{"n_layer": 11, "n_head": 7, "n_kv_head": 7, "head_dim": 128, "qk_norm": false, "warmup_steps": 200, "decay_shape": "linear"}
Each number is 128 + 24 x the weight over the matrix's rms, rounded and kept within 0 to 255. Layers, rows and columns count from 0. Numbers have three digits each.

# layer 2 MLP up, 3584x896, rms 0.0273, rows 608-851, columns 784-839
152155189155141099148129086149114119128110200124142125157159091094149132134101104144099130079129106151144116084121164143120143137103146104131126146146158096168163148150
083170180108148134134184152102159150111142168145139131118121132122094115132188130124161123167124109158094151135126093142113127104140150181113115136120108139171113142149
123115108128142138128109116100089141117078091148079146107120138106143125151164092121154108145121104122162081139112171165113138101122129098131145127130150121109138112154
135138132133093115116112120120152124118130076115125103130123095121132123132107118110168083152102116158136156080125134101133131118122157099118123129106135158093126157108
119148101132112126139131118120151099116123138135192123145088136108138192143177164107141133134151106141111093129145094085106133103103076101085132109168128141119116126134
131117119135170109165153084125098187149123152151121098107143077141151138148139089128168090107134128136086141103106121147115168134143145128142109139134127136149108153092
137120128127124115111108182159113129105088140162145148144139129099102147122154152104157135120123129172120115136126154135125121160137167161150100094083091129098103142116
177126165129119116122102158159119108116113110107109140151165117133088160136145146114135100109124111088137130103134124135114143152096122154096130174129097138084121120107
155157159112207121144107102135161144155110126104097129128140115081122167123108122166099131150078139145121154103155124117150102178130120106102182131119156119157079103127
134139134089153136124197110164118117138144138149171144115108129122152125123113155124117156101078064112150153093105116117158135112114131082135141102120172153073169118097
144128177130123112134087145111133132116138111171171133131160077128087117145129107122111080127110137151104135120098113113122149177132123098152115148119100103076161168143
120164084110078174110146139122167140139117125164152163131167146121129103120146124103134155130157124106127118094104100146106067151160120099134131142083137131127129128117
144124132083151134158120129103106117148163100140129151101130155095186117151097164178106118127114188116137104124167172089142084131130127108103110117138160098104131113131
195161158147144156123134094168123151138127156119185140092132120152158174082149159115124134122151127133146122121141160158147131166128129108144158126129119121103103119120
104164131158117160145159153131154106178167093179171138097152096139147123116118105082089114098120130106135118117136063176101118114171114088061108111090156099094080116101
130143105152112161118135151132140125142147108124144130139148116139100125141122117156130132149088091135143106106122137112139138131179046126148103137112107142131134161088
115133097126142133190112129109145166107109101148067128111135123130124133132144144120147121096107110106121115109176167155140125113153148160101101087132124124059118123127
130162112143114182128150144090131105137151080079150146153129129116148162112147088110140140165144110161110140151143168130109123125148100138109110155161117129134100136120
161155099126114107092115124155115143133134137173108115136134094143131131167114101100114126118132132095107151127172138120113117150168101114116097081154151140123124174130
170165128076131151131181156113133155156111114132154121090114136167170095110171124083117089142078121141176113180116124092134077170143182101131132147141120119145130070094
147113090125154129137152125148194122152129144104115111117164142157109133091142153142107093111105150115139163126108120106112138108135169152104154120131119144119123143126
113133141145121125175093134109148100093112130126118099140136159138105118140130078131110106103130089135129139155153141133142145173143136129171133124120121166102118140118
110146132114100114125136137132126153149163159123110148140099142118126077135133092148147093102116111152175170110134124127150166173096158123096155127141106150117139111099
150108159135133169098126122127157114132115168156082171190108120131074119118115151142152104128116175099155119118132123220133123191113153143127055107101125140160140108142
110126114159143131104111116142126142149093101103152109151137144099103178106179106109122151102124126131094152127139150102099094119118134147124159115079115113087082142160
134136099111169129156168100100093151148131124123163111117106091136157141136136143137149092128078095143153100126110145114127158158127058125121165073154088108124126134108
087137110117077105142146061072123130151159100136138133142098121088132143082169111110110071160138115179140157137130124112115149177136148139167162110141115144134136151175
093100097137134105157175148158133163097109116178131108151106106103145097150161082111113139164183154092162092110147105125129104106174098150141112118122120090172132129122
152134100093137125143131122104095117151103119141143143125137115105100137116154105096119128126142080106137116123160099100122115133146134141122138080135110149148182140117
129161109111118197113125097167123120144101116123107120131158118120151132134152132107142168112060101135147101176131134093159168097106116136123154111151130111120127118107
165122115133145165115132203124137125134138150107120099139119135095112118096128146098140137108141118111150112147121131155130143152117118150158124137119140131158122099110
123139147112128150159125147116130097125108124085101121115134108101125170137144138133177124148153138155130163129112160125148137090094125136136141145134107149109120114119
117178135093097197110088141150165109198142110147100161097090129167161131147098131144131171099149139130155088136156154125087128094128172102141098110126101088112127106095
127125093128157108120112122181080125128171127146128122141080143140120135132116155179102153104133170111167123167117125154114142129147157163108111136127150139086125143112
132155151112132109133129153116081133140134128113114132142087142160095133127116122078139153133109118141152113076134104139091091117123159153124130148146139112134158121140
187139181146146132141202154069115103123133137131102110128158116137144119102174105085114110154066115173145129115111112170104111143116118123116128175126108159122114141117
115132104150129102110144137108145130157090177099108075127143155146124139151113125107097148155145130137100135103096148135098157114199195173135152153120151115127156145138
118142169137144141101123154157138110130076144110124095149105134132088109113148100168141117064149163167083132130137104101124119128112116069116106124082111048111132097086
147122183090119128132145076116139160147175146130127117133079052117117105077117133134128100132134115160116113133138119054128195140078167125078094109118141127141122087101
148108139118135083124112145133094132153127141124067142146126149121156151149097149124159140101172125105147133165135169115171140109141136148100137148124147128109134170120
119172086125156087148137110123091140123135157102159108128113109142127130116135127134134100120145138162134123144117130161099096129131123096126143125154146165109095161134
075131097114121087148094127084125119129108134102137155129120146150138169123085124138151139123110119086133126119158133145114128099139119101083124180111126136162118138134
174117149088150159148110111170128144144094104147117121119103140115143095116088127138104154130169132104144129081065104142097107127136179149141138082149115144132136115123
153096156160161101134142131110149158108148129131106118123116152069159156137155107155141102125117085113122158157132134143096096109093138112126106149104132095124158154144
154160138106150097112135173113108091142163188128134137095123089152109089102147111145157077096119117166134160135087159136161108153123110116143094105148110168102146120137
131132086097111145140126145128148115144138151159120118162142114125135100130098143143111118162149162092110129103095126124148168096096144151156079111071111111124141114133
133147171145119129128136117123090160088141129106130136064109171154111159094153110092145137098135091129087140189108143111169100098150142142090130097119137134156099093130
143105126137160140173131084144162091108127130151116119127165160095155117100146131141067138122090145102110149120141130168146121113121120126095123132129125139103147139111
134153096130128128165097082157134130101138175136113138087124106107154101161157104102116093156153114114117098115133117119124149085161128145116142131140116170148168136116
137128117140117119160133070103134133116131125101108172116108134144177149099122118101136168103118103114106147125097117098088116117154171077153152110144150147144132103132
145124106160114077137171141145151149064111163154170149113125126114131154144121114126119152140122075139154094152093168080151114144133137119136179161151124099159128175132
092121139080115101120147169122128134131102177108077133111085163134134098113150091144136120141146129146112115121107163156096128182126156143132134123111138141123160128108
130109167095128129138170108176106123105114125111104117122092135120128121120140151128106152123128156130108119126121140162114155099136159132115127079167128107143146142106
154158110099129130091176103134115086129133122078115151114163128138145124073095112114168135114185138098087164129131131141141133146127147150129108147156096134143137138143
184096141152167138112144128168124123168144101162116093121143129135144150104116119034138170134147078106137109107110155122130106128092141093148117142166142088126138113109
130122100136130110123146145161117148122108122112161144072075143112126126082191135106126115144131174113159165094136144118148154088061122159109118152081086163126091112100
140130129088162106120116145138120089143144150112134140097109133137107110107117083102154126091135093132108154122134124138135088122158130126139147119112130146116178093107
073159112157130100158096118098122088155109132149112127118163143127139081130103117109141123115145149102125157159094113131113122116150115153121120144096122084179132157114
122095143141128145131133162104134117174135164199140150146123132114153160130126164096143191122143152148084162109139152118161096133123147102087120123113123129120155113095
114131134160136115125103131132148122128160139108088155149133123150126141148137117089146098107105126148089108143135137182131112169187115187150086148084157098132128138087
133184105178090132196159126124143139095122081078132128146125116100158167110095109135193145135139149156143114092145123129081150131134126093150142125158138103131116151097
147169152095148143144126095115122162156169114147156161125110131119122151108113104096120098162141155124111109126114123144109099131157120144116101166186124118157122109101
135111134133125143142110161129149154115135151108183121127122127091128152112103148096111109134104129157136098135135147123089128096113156150101119109136161118129132139087
172116144133120123155132125120110146126166133137122129114137114135143152097150129133170108144144108146100131114171153133129123168150100069124098160112145146158113141156
075157102143130108130128131137143096073156135121125145136151152159144125130136098143145170158138134118123138122122134149125113106112088147180139097109141117123123093132
104119121154100161098143171102116109130149103119107109127107114150102141095178140149125157150177116128110154129144102156135126118123146096144123120119166100069129142126
138099157099149145160137138131137130131105105087104120104160123132128138119168118107108133136140137121114160133109129161139139131116139141129134109071146145140120141122
143079104144144113148128101147139125131138132092101128128166159170147064135122113115137182109139107118108115133134114146128145129149114175160111117108165149100154122111
111118106168138109115102177155128143115160104128134126152178173119152119108141168101161154142173079125124155141138131134129110162141120124123111134173147132124183132149
092185148177106156128164118125161157139149134156112153142085131130153104126119132129136122141117137110149139127115118118118111123104078133112078140156143131132160104124
154136135153150111112135130152131164153082152137162139093083189137110131125085085119105111126157100136167168097119105131115107118109103083114171159135165108150111137115
093109107161101141112134129114133138107095114108109109120142181104119135167121115168133160111082144125140141126106113132128138125109068148160165186117132110145173116123
126130139105165123171098119117139105119106131088124112141150155104173130120137131145105136089134120140144142106132130154134096152102133111114103125131124144160113133136
095125113132107109154144129142135165099126100121144124118146147155114139133106135162153080144104114105133122132093113142100112142122062112105140160135095145160094092141
158101120155150113147111145141185168153094103090080175143140159074132158130096123138108135107143084153109156087103134155123155152113163152095137137105154129139138147102
141102107108128135152111100142143092121143150105174156124116124151112116102096155144124099152130145143128174126137115158142136150123081194155125100143146179128096146149
142116121175114149139101074121082124138151110147167150114125133093145094115147133085135045121065174093139133138114166102130160139180148156137104094132126112170136143148
121139144096131120132120161084153141070153093083116084105163093094147136167131153143152118116098153085092133130113119141104138088123115115151153125138126112140100140132
119113070156132129137152133182149139093095133116110118175132145163116128122104126137119128131111134121094125112085158135137142160146139182162170127140098160124133117145
126132109101191141102109162108124128102105157087132140111148126101138115154133120137124120115130119113120134151138144138134171088112097197113114084127150134123138152158
096143123172166111138107163138110068137128096102121140102124103078125098141124120105119160146180127140134158162090132103144157103115137135099160138081145111142141105143
116122153141110137189159079100145163165083175152099153119151125097122120159106148096115153130101160163118141143106121118103154139123066123135066160131144109138119134121
109169082090164120106176155129131159121154096158131121117124139127128132106184147152130139147072152129118122152139173124160141127144111125088108132092137153118171104088
133147135131114119174104143142111136091096113110133098131113157122128157182126126143135128158114129151137130125139125164150134141123114158143122092148176129103129157128
127132127108136138132126137124126139162110130126130138119125152151100192107125115131147116113144095147049105096147144150099163131120120122173112130122132206119131117125
156142130145152101106104116170127128088135074133153104138104111144154140126143147092126147086094150141125141110127129086076119121153113131151152159130118120167119135110
116135125155118109130127150139099123150128133141108118131104115119138189095119131121133114128131118108117115169135123129128140129115085106112097108117084124144122149109
116099180094130132168130154133135162126131136110157117129110078059147112149118117100109111114157116153122141118126092102126139132106137151139128147121139134101123112128
118140165144158136101100173150130135165128128116130152095113165159151148128118128117115176132107137135123079163136110099115121144142094149140080137089161136090162147146
122123135149108125147111133130076129120153150130150154116119186145097126111183123147168122117130129148136161126130080149118109151169112102137156145142121154109106114147
108111112101138136163162155143106130132153116167108110093152150107146142110134109141167132158131143090156122138115142137139174121136131115116142120098088152100153140107
114134097131147097139076126089122161101141113118117128136144092125136118161147110112100117110129110123159138141140140119073176115145076137087150100131105122133139169119
124051127196134147132122101116158144168100149104123093140110174101105139096126136124127114088138135122116151153153136165082086136118112126098152127106163140116143109125
124110138127134098172134117146121160137135108183113136149149114128141084108074121168151113117122127089152113127127125107134130156097146139104162102107125108110111128138
101152158146146127103137136123137147120151127086078121112143123177140111149140144134120102151103064135140135136122136125124110109144117120138157113110133127132113153121
131171161140196153110162162110146129119124108118138118120168164095109140107181133121142129126137105104137124123103082133104095158123144161117095157106154132140081124128
142163137137127109101082140118113144108094104170166178114114118107126158148121126106114106113099155152147139101173149081075121139126134107109117120150143125119146151106
139090137083152134141138116151142122097140135144117173105143149113135153108116122134129160105137117120144162130140140134151136143124133135139154102115119155113131083122
137133122125134133120095135129155078164102148133121129133101101171136135103148110098181169134151103108123144107128154146165119125131129095140145106113130170105121159106
103141159099088123094132102125126091157166126116121182157119108120149147117152144168133103107183105108112134158144135109150100129120127095120111088142118129098109090134
147117141109147084122153115148132129164110115157140112152121116121101117110157131097121089144129097132130137170140096122102161123130162143129146120136138106163098106132
177136141160136137125162127120136141155175100114096125144116151128126133125134091123102118146175152161136092147118147143123150122115163129152188147139141144156143098126
149086131145144109144044167127129102093171133094128135126121169111151141149134100137127144086145094141109161112119109157127106134118119115122119138117131113072098091111
098137142126134140111172140145122119097142115131132099081121120175168137153128152154116147102170072136076144135060089105127075111104141136185119121098137141129134142110
107141146159106178161109085094093143133111098132059122145122117109114157085147115120134127120092089089134141109118144159141132100161122148144102141106183140125116142115
111150122140113136135105141137156134107120063166153135096078132152117161129151154144114128111151109150134171095133118121143112125121127160093122172117121092124121165105
159136135147121128169120132147104083154133141147139142158146122109069111140114111204137151124104157178115133152142142113093083163121143135140105095115131136121135156137
162146105110121097167129149110126143133117104136157113117076146132129106118149122150167115114123076126117118119150073118120094119106096153178135100125125085088126136125
106168132102127154126112132120136138158167100169151136137120102108114103125120166143122134147162092143149159125144129114127181152100114112152157105131114144150147103145
117137119143145124142129074131067133068148157157125089094126132118105137133107125153133097140149115087089103147124078198156147152123117129131144142101128119139151119135
168131127101109133148089118171170104130140111140124132138101094123184133130091115151129128151110131087104137127164158131117167152140154104141137125096145144102136143137
115097149102111094139131161102162154100153153131117105175103126083112096098140110127117095124142143093113131115115136166146142140168108136122141139117158108143142127108
139123083152136137163127108121158128094097137104151111109108136128153142108137167105134142162116156130110107157152132147099118118086143155123169128145155163149167145117
102156159102102109114165156105108142109124134085109142143118166129099135103128173154134129111104102093124162114118134090103107122132140135151096106113118175097144128104
077128132155118123144143142127147159151121140153164146102156153085147127121115146116133138122168111141124148103132170092117150103139185104122127142166136156119129103131
111139086151112125115122157172100130083167124142104156154105121178111094120118158145157131112121141112106103108127138125124143092103097149161149154139207138109148140175
094147148155153135116119124143133143179149119114144117117118095153164165138145124120130151132146140137144135104097175117144119165121093109099068143126162138124076134116
145132139092154152145174108167138151080134136136170151097127155084120137093129146119119140138160131162124116104134158119117140107147134141123145107138133112151120077110
145140116151103142128104113147121120110111074146094137162113100162170117190144095110091138103133128123134109106134159120098134155073132168136096095126153190125110102134
176114129088098126109155175073137164156157138113104081180145126121150130125110107126132109111124099164107144127068120136106117095109133151123125125113118099124125120113
136133146147156118127112103078075127097148164142140127094127133134145136190155155173113135117121129129112192140170090127094088139125111133129127136114162090139106136106
112116120128110119129136185126098125100094136158089207153163130126130115093124162118167102107152111155113110099129120065127106105129107132131103113094125177125134156068
129168140086122120139129121127107153127118118141171142117101170120087125140098174118152090116118149139145100125149134112123129157137140107155109077147129072100114120132
124168115141107123130122146170141123140164131156148109089176158137142060153121120115129123117096143125110136155142133105117097096113148144149113138173127124131158123121
128140122120118114148140195120097113122104104077097131123112164121060120150127141145136128127116113124111107152098142100153111133084099124102177120180152129121125148137
157103098119092170164083159111165109149137154133127111080148112087141124157143120124138129140134162124160117091118178094102135133137149130150078156114130117166130110122
081123143134110092142138147090090155132148102130137145184167109169091151143143096110088106124151115081135144128108069190153114139114114158172124116110145113123151113125
165115137139120101134085161103120113110125095152161152109115122092113148145113116147177130097116144164149169119116121133162154116131144164159151097098110108116101100104
112130140168158136117137118148104086117135158094088088115151119093124083123086190104104129153111133101125099104099157201147140136121093134115137120163152132129095172124
149120129122108124121128131125170103170106132083121188143199148166130145088113132121164141101159157128125136130109104164149107107144112059128140101125183181113119118146
097154134139132115124083149120157107135139157115106175094156128130105137126131150135104161135110158147105141131137132133098107102161135128156101142123121151139138141128
082132134097107138174162188107115128111120096129135155106103142109094146117138110115117136151135111114139116152091152159173099127161082142124114116085126120171089124092
132157120169137129147179142110148095110110158118101149148181109138131167111100127119069098158181151165157086105092094129157117117144117144196077112135125104094148096128
170103120116100129095127167133166157126165148179095133115115163141104125145111117126139124112121099148159139114121104128147083125152152164096124091144104128110123128147
149131107139127112126098109151166135107087116100073113132145116146146110110130106102143123112147114150141074106144109115132142152141114113110104152140125146170092182134
084126119107118153122134114101162123155117139169114139152108158105098156165094128149098104158134155133133148118098119129121095140137088132096101185139127122123093194120
138093126182138106114145086132133168127099131106130134120175136107131131102171125141084120164092109106137116153114125107107124110107144119136091134129148149137148140158
107128187136093093143079151141079105169125124141144130131122128153140138118115129099157135171090114146141102130121154113118155121123131117155121109131095150122093143113
124102137191096099164133119089117115134132130173153127138109117118093106102130113075134148141175122089145131142083119102101129101149169092152157147150149158139139129112
172104110164162090150149128156097105095172109143116122131137125082120110140169121127132140152140133115072128118133095160121107127092136100133121097135130137097136145124
101172073139160175111117116096133166186131122145164128147131099109100121136110104144192134147115148099121114153131136125134104155146123126121136102143101119177083127086
143147139101111129120123115136130122156127100165154080103169101130158133119168135119120133121199127106117139115121118150151123126149124119131131127164124136102076111134
145164124126131123143134140147157145137139171149089119108126131125174113068166129151139119170163165168158131117124179091134108109113157128119143102141123125134169119147
083135139104144126138104147124111138122126155101115149152129089133146123140128104123078148130152095157090139134123086160128118113150151090150148147115112087111172150081
146171115155079123163121158126131146094100105134111146167087180117134093140150158141140124160118101146136088126127106096124171140159112108128063122084106142139127142108
108110142123139106149128081166122150120170114121127131104163149147121113085095091091163191112126118125066184154120171168094089121160087106137092130136112128107154140138
106085146134112157129109177119152100139156150110135091127117160107153140133154139135141109116143112137045147140143073143123098067147139116112120112135113146120148113092
121151094105128115135117127123094140154115121159147101197100125139130104172078129151107137118131087102139148165135145136152147152130167149137120148147125167090076124170
127168135118097101130103116111081158120141112129129106090117119123119125133103111114171158147165115113150098078124127155125142128163135073085143117146157100103110096120
178133171151113136117137139140102101127128099168082137141104176136180140162158100128141169142114101114128112133119087142108109133120135132134115102098137139106157162127
136129163095138105149110178120127108144109154096151154136148163124124135151124116138109164115149144134149147139087052093122118144195097129188127155099109126124119116145
148137180077135156113126146160142116168114182138154129131136134143140133120098122109134155140145155130135147135095110087163132136124104124141107151122137117118118117131
157132157131085124095177121150129125149076169110113134126133103128118154107101139134106129108096125114107121127134089082115168118119133112115142110131146150125194127121
161129123114106081132133107173104109165156132118094145131072118174145125141088151093167120157114167076159125111084119108123089154174104123097124110129110095082134115107
128158138109113139124136102137118125173144121157137152137155156121138092109114167126152088124132166087122120119182132111134163162103149104117100141097128162105162112120
119126145094107156096161089116119127116121086155121112132113120134139094160125140122178154114115142105133114117111121124119195124135108147106125140150101143135149132109
126116142133129111109138143187120130153135175127144068155100104138141131125133159137112109120101179125089120121184114125152139133126139096172134165109111132143154117110
126134113187115181149127122136130136113149130118104115100159131111108132113096082123159150095137116122111114158111107137110101146077117146146109097077174096100116121127
130127126145070087145094118121140148136121130125103144131153151160118156126116101146090164134170118169143094081150133143145137101173157153079169162090093167148089128086
145134214184130155108091144139159158140138085148125137119124127174109124161120094153106121099123119108123086099135126141123132095114094156104082111128164115139096137149
150121142127129080136111112142101127117136111128117151103132148085127143121076156132107106168133133120140123123138133088123104122177106136101091112144152134091129161103
148148130112128128119151123146139098120114114111084116158121103125146111175133061114081180129118125129103104141129179145123129141115157105134148155125171151129097117121
155138111153100103119134159147133169092083121132141125116118129165151111098139148161178123176161101125129153120149094142150144157131123108102143158122142154161127147102
110103183150141118132165116155132108118126127141133137169096150153112112123112117104129073131113112082076152197123110126156142119130133123115088147147218107121124122157
142113103107130118111132136148142155143127124114141092117110130122083138129157080153151163135127133103155116112111169125135116125175124148150131095140126138134127085117
142122142105107150112132167113131079089145133150136130113151126099119150114093105135129115163140140136124135141123116113127131130137119106162137117136162142100135144092
102184163163172141127109118129143103142122175153164148161147144142124117131149135113143117136125069112084160119106144095080090127106125115136124085132132119124131117105
161108148134125096178198087093126139124095150170148166155141125136126169110126132094158162136121128181139100099106146166131122133145117071151147116145131122116106144113
114128101148125153123108147144140108113165156078123152105113153090146114089126143127122169186135130126143156168130105134158125131091171111114089120139134142131162156147
123209129134121173108157108103115159117110128151102162161182156150125147112133096094131128105093139143136149141146151170116146132145042158111138161095134133115104118125
111195076142088118140137105158142160175139061132080121122201150170171098057134203117124119151115149158101114182190090121131129105122149159122127085173125145128121143130
086162171133157122167120147125132122133144138128113142129137076151104088090112122149117133098101149074111132113107127121156133115116128142094148146061163143089158172116
106151095163148112130146143139205139142147147165144134133128124112158145110166144128095199125104102115131124133129122131099151129114144112088135144129101167155126144146
105126122170121079144120150146176108118150094106112142098147111132127134162136154151132093135103130101130114097129137121157148134146108154168117133160088112109171135107
099143138141126166121161135150082113142097111127138125112117110129135111149137168156144079107108181128118107149121107140149127146097147183139170103150117143103128117125
120101087115125087153146130135173099131103152150149158117125153136124139093080121130129125140138136104146075140143129127107069105119145142135162115076148114130109129128
108137139092135125146126166113166124110125174114093087142154113118105122124158051119121115151115116126110175123096114111157175145142141146092117133130097133148125102123
195121135179112160118122167119116096103121109118149139100104109139124127119138172145129113147070108127136148136093109127137134109139148113095096122109088158116148120123
090101180157132134138115078106152132070138096127140159134088114166130135111129123180109143139083123113110138080160125106166134183104091147112129134162110132161115130117
093126115150161112141111123160122102117121188125127080156147166077159134181123115125117163087147119134140122137132080152123177151112132119103093169174161126098126140153
143138200120125121114084100121105144137104131112146130134119181078151109112145136095133175117161135102115163142107134132139154097131124098161101106144141117130125092137
135142166132138114121094155155131130173156137145153152138144138110130084137101137122152116120128143098142077137127066117139159146130144119114114183131098127121133118102
154146133120138133155095170124115144122125189151069116105175142133129123136124125088159165124158188109075127118128117133108117167117148102123058125179123138113136129129
104117193134107115094131173130148152149119135098119095116136146117115140124140131130130129108115138144096145141141152147125100135124106114137109169191115160158132138112
095143117104051146136141105148117125137140100125148147108157141136111133130150102083144129137152110126177091146147124127150131155165146097174134161095121118155103125092
190139188142151163127156148129171109128103087147124158124144122125131151114142144135128122145123149151136137131147081177147135103148108183120123181115103137119120100137
103134128108130160147108140080158150128117117172123128100142100087119117104141132164096144121095119108135075137122109186151136149150161167149126152157097128079133122159
135131158132128120150119094125122107119123134092098121132173125087135144144118140107118131158160123144134115168121130176130126133138132102075128170108148121116095125198
109143117114137138154151136142121146157149117120092134098147116136104121116131126098138128142102139160154121100176123103132097106138141087136116118174170103148106135102
113135109148138145124147110120164145125064072179139143136162113170103140080132111106163160121099114123139161146126122127104094125116129101140143133126134124125137132127
150137165131130136102163148102101104059136145095141139136107171099127111125115116143115131084171121148104102089124146174084100121107096128165153145128131107150173120137
079132144126097111124095139128080076131164105144127142109139133130118107132157133182178121153113144172126078116078118136156087136070107140136129126102135085130122081128
098100124047136111108130117118077107135079137170162151093080146131175131137102124124112116110113127077134105097141134127131145161136119143117135140124125138136159110144
137094098148101144142138164101130107124177120157106120150096133152143060152099104126128122118095144080096109126120123120148131146142127131123134111136123104103126142136
137192099095108079133126169125147127121163149084154122139104120086136127121171143126118155116120140147145133123124094085143120095131115108120161128142091141145148161130
109196104140117188130130096105135080087130098142054144121125087157138111088160118130127122083129141121111121151172118077104139187115119155111150123132119121115114120129
122133159157205143094142128108125145119095084162116113136120085131138131113140130115134117131111136124118148129123105074149099102154160115136121154122133126131126126104
104155112134135152131134145118103153135121139088141139142160083152131129152127135117116131162162113120151170110114124137110149099110116122134113085156134120154111128122
121122146149090144139135140128129125142119109097097106127141137102110170095128120142117104086067150089184120134104173093152119133189128149092109122140144130116129105133
158147132150165122098120122138152128066127103144152143085145107128129149119125168108098139182091110160112116118098130149149086141132095116099125141142181139104167126149
101161118122076149095122128143120066133159153151127105089098128136125124111082149123078120099137129121123128182149112135133135101171086111148166151119102131151107118117
086097151133157182107126095178082106124099143120120160161136132166122157121137148098123121120130145120103091074097052138132108123088130158152115154161146147161157179131
096139127130118132132122089145141137094153099150124141128141148122112108083122142139114166175149123119142130157118140151151159132156114116082111113139126180154142138123
087112114163113129144118146131131123147113155179115093143149119118150145120108134140124165178120130099116102094109138143077109121161083167125149175130098113109166122138
139149128095144134162100158132095089105136175143136126166118150125130150117128128139111109109147143091110146096116069124112103159136165129172147138108130137089124114130
121152135123119133106143149123120123115150172175109118130102153117183113117164120170135107106196116139154142118121132121164102159156112105110144157137113081151139135107
104095151179087117144132141081177153101125113176149117083125160109140114150106105126114157108176106112153167104099153115133074146116133125167125174140128101114125174100
082115118135136061134117134162162117145144121139165160137118119111122142173162149129144117146093124139142094126167121144144133167096092113139118127120110146113148143181
076128161094143121125152126154114137141133121147109166105156133061168076158137071100146132093090083145099133060159153115154119146130094091130103146094135111122097116130
163100146148162117146072146131108088154125188131119132164077132185085090117114114093115114141151130115136157090125144125118116142104116166123126129099114132190121134092
169103123090146117103108146179116080114130146135138161108105124085136110148121131096122118109136111131129129097080131129100157099123168141092146090102100133117165157127
173084146113145133151089109089112113133118099117102122152105156139112138144104088074142138122139147084113132140107153144110105096094135116125116080121120118129105095129
160143146110169098130142153133149145134109159128128135113112135137075128145113125143112148149162120130137127126117094145137161158140160083121113128123152153109142096092
142103152136121105157140133169131095133120186126131136104122131159170125132154126127116145115124141127169127106100128140164103161100144114094112090087154152125126086138
134080117105122130179094115155173120157122166086080103156082115106125102155148121129081184151206113135107103151104117156079113111097125156115089158164136112118105099071
116109132109148128134103089124134128117149114169137158113109108133136108109117146168133147143152138134139168115101161140143123123091119137144143088086172162114120157153
180123139124108106148099125101100140118114126070133135131104123118137118094132149135067084089138155157163093137096135169133088107129108130110144143106136117123142126116
106103153109158098150107097118159117100143097104128152133127108120150146120117102094153118133135125147137154134128175155127104111110161099088109149143143112120111148115
137154149129119086129149124128189126111166142100161135140139131069189129107108155075080073098108144147089089107157135119134142063136138146126108116093089139142134101172
148100087116083116136136142128126126154131134141134143097166138143187111154082163141156139096129096127131103117163150118149132101102093161187151119147188158150145163125
096143143131143101150141091110109138138147073155087128157096168105125138103132134136148133132102116167129148118085168158156125101138132133175104079121090112111153129149
120148131136093176141128120081149146174078096129136167099129149110161139135141142143090107186108103134110086106108138142153112093145176140130115126127130181128114109139
085124124104141142155122151131104177114108170162122135113134122141107118152126094094115104113136148157151128123097113161109126133133136121121132111125136155148137148083
124113083124118144127159128125137107052151111142163140173092131088127131101089159127148123141059115161108129167096129150131140121090131151126106121149135118132176149131
057149132169150153159115168137130157154134130157114118131080157142097128149116144174188118164116114098074148137155087184155128119127080093153157119080109172104075116120
101137078168127139132147105125117179187138128080136147151144125128131119137128115081140142128074154120110072162125127068119140128129163119111102122151158095106148074160
152154161107109116150084148124102127128174114147148127143125155115153098110145141128093181118141156108158170155134105159120097169130130101128124126126121130147121140112
145173152138068123122144143179136134175095104173078114166154163104125149139112143132107151100091144108105167187097121170102150123137105174123140063100145157100131112124
122133167119147140158123143100098146141148147176098083101143127112141140113153144158132078120149105146126155200140151128134082068133121113168132161125170126146145103117
123082113132115173161089113111130100122118131138108106163132141175119097111143142113116103121120119094170112072149143111116140118105151128132124162154123160123172123118
120107141123124177101130136141109105086124131122175100098110145148127169116165134133132117084113168115181149171119106137142169094128184126145106099124182128107125100127
175124105132113081178148130131139114135156119162133133186158184122131107114111084130128126123126131141140136131140153151180142085146122116114161114134123131099166118135
105130144114114165137153140138123133126122132139156150130151180112098117107124112099135150155134180077143164119098191121141077158128130122140146164156158051034132108123
110127172125149126134093159142146110093151159153124124157126106145115174135144144162152131093122077126149084101162150121086163135109105136166144173113131163143127149090
135165118124153147153156171159116134154124140128156116151125140143112117109094124144131176116077156119156124141100147118120146173112198194132154141133122120150169092093
079130140155103076128145167134130131135122136117131106101129123138140070133140089159150155123127148129146155122144131120178148109141173118154130132121084106124182114143
145111177134175123096123138124144088074109121154128105085126146172090102111122169129101127132111126084145138148108137156142110152118093084113155150131163166134119111132
115116091159150145157106188125112149103118091110152140076117102161116129146165105087107151148127108125111175162163147109119105134108149132163095141172108161158152102096
127150146146129142103114129128161137149110116139131143151112154087164130150105136103116121110131178148155136130128097152147115142118134117163140138147158153128093131133
150116099099171108159131167088096141135126133136139102147093159147078123161172168115117155106108088146150131148144087159107168174076152107117097141167123110119173126062
145138166098101132120120144123102106169142149092160062150138157115123159135134063108138169154133092120152103144109138105148146123130140131135126144121128138134141125138
178133104085139148147143157113126105150159126134170119118117135133140143160113084135098097129137133121150126128168133118099186155126173153119134115146078138140157133130
154132153103167138119122118141137110138102166122102154124123126122140090170106160092141140174094137130117141132141137172112114135095123116113115142122114169148103110139
120146112125131152116132133088164095143114101155111143102153108145122140139169162144121118115156131111162141125109101138125104119124140118069098151113099141168130119134